config.yaml
n_layer: 13
n_head: 4
qk_norm: true
schedule: "wsd"
decay_shape: "linear"
doc_mask: true
train_tokens: 336000000
steps: 5123
Each number is 200 + 40 x the weight over its row's rms, rounded and kept within 0 to 999. Layers, rows and columns count from 0. The size before them is the row's rms in percent of the matrix's.

# layer 4 attention query, 256x224, rms 0.156, rows 0-57, columns 0-55
131,230,297,274,192,237,246,83,139,207,267,115,178,112,219,226,189,230,232,229,194,211,175,167,218,144,218,229,195,225,239,206,258,208,177,183,211,197,229,149,205,148,236,228,166,142,128,217,200,196,188,163,227,242,238,177,186
101,230,235,200,178,231,294,215,189,199,171,191,197,159,180,244,247,143,154,187,211,205,238,186,206,209,258,203,157,240,197,293,98,228,205,186,201,181,256,252,189,207,221,176,162,137,212,129,187,195,248,218,212,229,194,232,219
105,197,167,125,129,214,101,326,290,196,129,243,189,210,218,168,167,206,155,212,192,231,213,195,196,231,240,115,171,208,170,147,111,263,207,220,189,224,199,242,165,210,153,130,235,190,266,174,157,187,219,160,164,194,170,233,244
105,199,289,239,245,140,257,47,163,164,195,164,212,207,129,199,276,193,248,203,238,208,176,224,140,196,173,255,279,149,218,191,261,214,175,196,239,221,182,173,238,207,197,256,243,267,190,228,267,194,166,215,200,217,228,157,117
089,128,110,153,203,162,217,246,132,263,163,205,295,213,150,168,197,163,199,171,234,236,205,229,198,264,211,195,208,192,183,177,258,149,213,229,167,196,178,161,188,282,199,205,267,277,180,240,219,220,249,91,194,228,210,257,104
094,250,271,192,130,239,167,167,204,157,245,145,56,209,275,183,144,155,158,177,183,253,200,192,215,224,200,203,216,189,218,203,116,248,205,208,213,197,206,147,236,170,225,117,236,169,171,214,192,222,234,221,230,188,126,195,229
097,234,279,212,214,283,125,205,141,229,247,166,108,179,264,172,188,218,157,193,181,165,171,213,199,148,162,185,157,219,236,205,190,250,158,208,248,201,229,218,257,199,284,185,205,131,187,217,178,221,197,280,184,154,192,167,269
075,199,92,167,148,128,243,207,189,163,259,159,237,238,218,181,112,171,215,229,195,232,213,168,183,214,258,191,218,235,210,197,161,291,193,162,161,205,186,129,144,239,194,217,241,209,208,221,195,183,150,160,195,192,202,246,250
075,164,164,267,231,212,205,136,88,246,150,219,174,203,191,244,288,184,247,185,208,148,136,189,195,148,200,165,157,182,232,177,222,209,120,200,174,220,259,244,284,226,233,151,208,228,201,241,183,217,188,205,171,228,242,202,222
074,129,256,211,217,337,247,205,132,198,168,255,93,228,135,259,234,182,200,162,200,203,169,204,177,225,102,247,153,205,185,154,226,241,217,229,237,191,199,249,270,169,225,173,190,148,218,228,248,234,166,236,171,239,167,210,180
076,205,220,141,230,265,233,192,97,258,95,225,184,261,159,274,216,211,200,168,229,203,144,232,187,219,167,154,172,202,243,260,178,197,195,215,273,210,215,251,238,210,234,169,172,203,212,248,225,219,206,234,170,170,152,181,218
083,179,277,217,242,298,137,233,111,224,181,239,117,229,155,233,201,217,261,206,190,187,197,218,195,218,194,219,197,224,212,207,234,252,197,228,237,210,241,320,243,218,195,169,240,178,223,212,222,229,179,220,138,165,172,139,165
077,216,193,243,75,181,230,339,228,131,237,209,186,189,192,176,160,151,188,204,172,265,250,192,152,140,260,217,241,209,208,189,175,183,212,151,203,161,178,180,188,163,194,269,219,240,249,235,218,230,214,148,227,209,198,257,261
080,164,210,178,187,183,142,232,103,213,148,181,281,234,213,208,173,222,239,197,226,134,147,227,248,186,223,114,165,228,193,264,150,239,165,209,171,164,215,216,173,178,213,209,198,169,185,196,255,209,264,260,147,190,170,209,157
079,123,242,207,220,228,122,236,161,284,207,289,170,160,209,210,286,162,195,170,127,200,179,190,202,258,184,211,259,176,166,204,195,187,201,198,140,238,208,172,265,222,230,148,203,210,194,198,203,202,228,186,174,272,144,176,180
074,256,152,172,212,256,200,172,196,265,242,230,245,174,205,197,190,205,288,178,246,278,140,289,148,142,261,204,184,267,143,183,234,218,192,224,234,243,198,223,191,222,119,159,137,152,237,217,189,194,99,177,214,187,217,218,121
076,243,223,267,131,189,198,229,136,256,218,199,290,244,235,228,131,142,287,219,184,218,198,213,224,218,220,198,193,261,192,153,162,204,178,181,214,152,200,230,188,179,189,140,221,222,224,231,192,180,196,185,194,170,116,353,232
075,228,277,197,182,203,244,187,180,186,257,270,231,212,216,147,219,154,160,163,204,220,258,253,141,274,142,187,191,205,211,155,215,217,262,250,196,170,201,164,166,205,198,208,131,139,207,212,216,212,187,247,197,192,253,228,172
067,152,116,80,156,92,215,223,128,293,173,206,232,156,196,243,232,190,192,220,183,197,176,212,219,238,154,132,154,147,157,210,253,212,230,212,261,122,249,165,244,191,166,156,250,175,162,200,224,192,206,107,194,207,153,263,173
076,143,142,191,163,156,187,278,218,212,217,246,298,231,140,153,244,199,215,227,239,185,180,244,195,259,224,167,234,244,207,216,209,195,247,199,198,218,146,174,228,176,197,196,200,299,232,235,266,220,190,177,198,160,185,150,226
067,227,233,128,164,196,197,233,260,200,235,220,228,155,197,233,233,155,189,277,174,167,180,231,149,220,167,214,172,164,229,230,181,184,185,213,187,178,202,166,251,153,177,172,188,190,190,214,196,136,227,232,160,139,230,218,234
070,120,138,183,140,223,159,216,197,226,180,149,171,185,133,262,152,210,180,202,202,211,201,173,228,263,199,144,85,217,180,158,211,203,200,229,207,278,255,193,134,183,153,171,219,158,294,212,212,129,204,146,189,208,186,217,99
072,243,195,153,230,302,116,178,117,211,300,137,237,211,275,223,236,132,227,228,253,239,143,229,197,270,247,190,178,210,222,172,198,211,268,250,137,210,226,146,167,172,182,267,180,160,167,265,231,206,255,217,169,197,236,227,214
077,181,267,187,279,224,272,164,159,160,296,293,146,205,219,273,227,272,185,187,170,259,149,249,204,181,208,220,190,217,212,176,317,147,162,201,270,287,217,183,199,203,211,164,247,237,224,263,139,194,163,154,229,161,175,187,257
077,254,183,255,156,140,151,167,266,223,210,169,239,214,238,193,225,214,175,171,262,195,252,247,186,226,221,169,235,237,152,218,188,197,203,146,236,172,218,186,206,175,191,173,243,155,197,180,244,247,219,221,173,205,202,243,294
084,357,149,189,182,171,157,174,145,234,140,197,218,228,147,152,195,199,217,238,154,173,214,206,185,148,144,226,182,186,240,200,183,239,103,257,237,139,251,229,202,232,259,171,176,179,214,174,182,218,260,208,157,168,251,263,175
068,87,243,190,227,166,167,241,151,178,171,195,293,167,150,199,179,84,203,241,176,182,203,173,171,179,222,208,284,227,161,262,140,186,183,207,126,240,154,229,189,162,183,120,229,167,162,149,256,201,230,252,165,216,234,219,128
079,244,227,156,245,207,145,143,120,213,248,254,101,249,193,231,159,239,253,251,200,210,221,226,158,146,244,209,162,147,212,228,174,225,192,250,169,249,210,200,165,171,189,242,178,185,254,129,162,139,189,233,161,212,206,231,201
074,135,168,183,199,204,239,246,249,279,177,173,283,245,175,230,252,152,221,172,199,204,214,243,240,247,218,165,209,195,149,215,316,128,150,237,176,121,275,153,202,173,210,190,131,197,177,212,231,183,260,196,174,192,171,240,148
065,171,270,233,309,216,255,204,196,179,202,213,238,138,200,166,211,200,197,212,208,183,256,203,256,287,288,228,209,206,254,200,172,206,180,189,227,198,209,231,208,193,188,150,270,174,160,186,200,239,242,202,182,190,205,198,202
080,185,159,232,148,183,148,190,244,205,195,232,259,166,248,168,220,217,185,240,165,153,224,202,132,215,199,190,165,176,181,214,153,176,153,196,192,164,215,148,238,212,140,164,244,186,180,126,245,136,171,271,169,191,207,132,249
080,202,193,237,297,175,184,104,245,205,214,228,131,215,180,164,233,206,243,243,188,269,189,217,225,112,120,249,230,140,246,247,211,174,194,150,177,155,228,166,226,218,227,250,226,224,151,189,154,172,208,225,178,279,203,218,178
130,243,212,181,213,206,281,248,202,210,199,224,229,158,177,264,270,174,178,237,210,184,239,239,209,239,245,199,207,255,191,248,124,194,164,192,213,163,263,225,156,286,246,191,193,203,245,171,188,214,225,209,143,252,219,238,174
130,166,98,129,203,235,154,284,267,182,157,262,200,261,167,159,183,187,141,196,214,187,252,211,183,240,186,127,184,207,173,137,143,221,211,226,206,228,176,256,164,240,151,132,241,199,288,172,199,181,214,189,173,157,155,213,234
093,140,123,175,259,152,140,210,254,188,217,217,211,237,236,151,211,211,202,150,237,200,226,203,171,289,194,166,197,136,165,148,245,186,226,199,139,179,123,208,205,188,220,249,249,216,212,280,169,149,235,147,209,164,192,215,182
087,243,278,266,213,234,229,71,99,224,215,212,130,163,177,208,238,221,263,223,135,189,163,195,191,88,183,205,192,191,201,287,188,186,186,143,257,218,255,205,284,178,257,221,183,143,201,218,229,249,214,285,246,246,200,180,200
098,305,236,309,249,136,233,106,117,243,155,114,153,274,183,175,268,211,203,170,249,179,113,234,216,269,128,241,180,145,248,234,264,195,213,218,272,160,260,207,243,188,283,213,177,181,175,236,228,199,243,218,228,223,211,187,223
077,169,115,141,176,144,207,311,332,203,243,182,201,191,189,145,175,253,148,185,181,208,286,219,231,237,229,172,163,196,212,237,220,232,237,194,146,197,180,177,122,235,202,189,215,235,178,135,149,225,165,104,241,171,241,183,201
088,196,70,215,131,238,181,301,240,120,210,179,182,208,251,178,138,164,134,134,183,207,223,199,187,194,168,182,212,241,186,200,181,200,167,216,204,168,215,185,157,209,200,131,223,242,132,207,124,192,179,205,274,166,202,295,203
088,110,205,198,170,130,205,251,298,214,226,207,301,172,137,223,187,210,225,202,186,183,208,229,250,243,286,266,167,200,211,223,258,173,282,194,131,139,160,203,199,254,154,265,160,245,227,200,232,170,205,180,188,189,209,217,193
073,205,211,92,148,231,157,219,201,179,194,171,91,117,210,177,183,186,194,203,129,265,154,182,167,208,188,244,172,230,212,212,190,292,231,237,218,184,220,181,167,149,262,220,196,174,158,271,191,165,202,206,207,193,168,216,173
081,189,279,268,121,269,206,295,203,120,228,161,197,235,189,180,150,130,118,204,227,168,256,238,186,204,207,228,264,244,159,161,140,185,187,247,245,132,129,204,194,184,186,175,249,178,145,191,194,234,206,277,217,191,211,204,225
070,204,173,207,149,246,199,298,195,188,238,172,172,168,239,208,194,264,145,219,240,285,208,163,168,221,269,251,242,202,204,165,209,194,213,245,292,131,268,140,213,161,234,198,257,214,198,215,175,240,249,148,172,168,190,220,229
069,168,236,147,175,226,253,219,170,124,226,173,118,193,201,232,162,172,185,117,177,261,235,200,162,249,161,197,155,211,196,182,132,205,251,185,240,181,206,265,229,201,200,154,268,222,206,254,155,167,185,196,198,177,167,194,206
074,206,145,347,144,221,149,167,229,124,160,143,167,232,190,157,236,158,221,192,197,206,212,218,206,223,200,284,230,156,237,163,200,192,197,171,245,187,172,200,206,192,173,117,154,282,196,225,205,169,124,151,302,227,192,159,193
075,188,200,243,227,289,250,247,147,242,154,194,151,230,221,254,243,202,281,158,175,232,189,195,176,185,238,224,189,191,206,177,196,150,150,224,224,242,215,160,289,199,238,178,209,231,148,204,198,235,202,161,197,160,143,226,195
073,181,132,118,260,219,221,164,89,199,195,231,219,164,186,167,254,191,182,168,260,191,232,245,269,249,166,213,241,172,140,293,145,207,232,191,151,168,199,264,229,190,129,199,245,149,207,199,266,194,181,298,207,219,185,170,202
093,231,223,214,180,279,197,246,153,274,249,225,142,200,274,256,180,158,167,141,193,162,205,256,140,196,185,238,188,189,233,212,198,273,175,259,231,200,187,234,221,188,222,194,193,195,192,204,167,195,154,275,200,157,313,206,242
074,307,210,182,217,194,274,152,188,224,274,245,157,141,274,245,169,238,216,215,211,298,209,193,150,137,204,211,169,219,252,217,152,163,221,169,241,217,250,209,250,241,178,152,257,175,187,231,156,203,248,151,196,179,195,263,251
074,184,189,242,228,116,193,180,112,113,205,174,253,230,151,214,297,162,233,215,217,175,180,186,236,180,165,164,227,202,184,192,251,168,178,205,174,146,173,181,126,184,132,217,174,162,197,226,225,169,128,212,195,204,152,169,204
073,270,251,237,241,268,165,260,188,247,170,246,218,206,225,203,172,164,196,218,194,257,215,259,273,214,252,246,193,206,177,258,159,182,199,203,144,166,190,178,207,230,176,166,220,165,174,218,125,207,220,280,207,181,203,116,256
082,238,192,207,272,143,266,150,189,124,216,173,139,236,238,147,216,264,167,219,207,200,216,235,202,124,206,245,274,192,224,208,170,244,283,213,220,266,247,184,183,219,176,155,234,224,256,219,253,182,127,217,251,214,207,179,172
071,190,157,175,154,153,150,156,132,238,214,280,284,226,212,231,225,156,196,260,200,98,113,203,185,145,213,209,238,218,211,239,214,177,188,155,147,177,220,95,218,158,266,190,174,139,184,197,174,201,203,283,118,261,180,246,188
076,205,210,211,214,186,219,230,258,129,187,186,183,237,127,183,137,208,224,266,240,119,241,214,316,247,159,183,199,226,216,209,185,266,248,199,220,197,207,184,163,237,249,244,139,183,150,281,150,196,257,305,238,199,153,173,290
061,126,90,251,125,146,181,162,190,217,189,185,225,158,262,189,200,204,207,287,215,211,224,162,146,118,211,198,199,144,169,179,152,230,231,219,246,211,196,140,174,171,227,183,191,136,175,222,223,208,151,188,183,194,154,197,221
077,125,203,131,272,286,257,239,147,120,210,174,180,202,202,262,179,255,196,181,138,212,202,216,186,204,211,156,118,192,223,280,239,234,143,206,224,236,257,212,281,190,206,251,224,178,196,220,117,141,213,193,207,201,199,211,225
071,210,279,196,181,141,222,216,196,101,260,277,265,215,127,296,206,135,248,154,195,216,119,211,252,290,233,234,206,282,188,217,196,242,210,203,183,191,240,177,225,232,202,144,206,198,235,235,141,158,237,214,201,244,139,241,227
070,262,254,160,220,207,277,264,174,134,273,203,119,237,228,236,155,262,184,157,205,221,140,186,177,183,223,201,243,154,165,176,195,178,212,186,171,256,236,230,190,257,262,173,160,249,148,206,213,185,291,106,211,189,207,132,217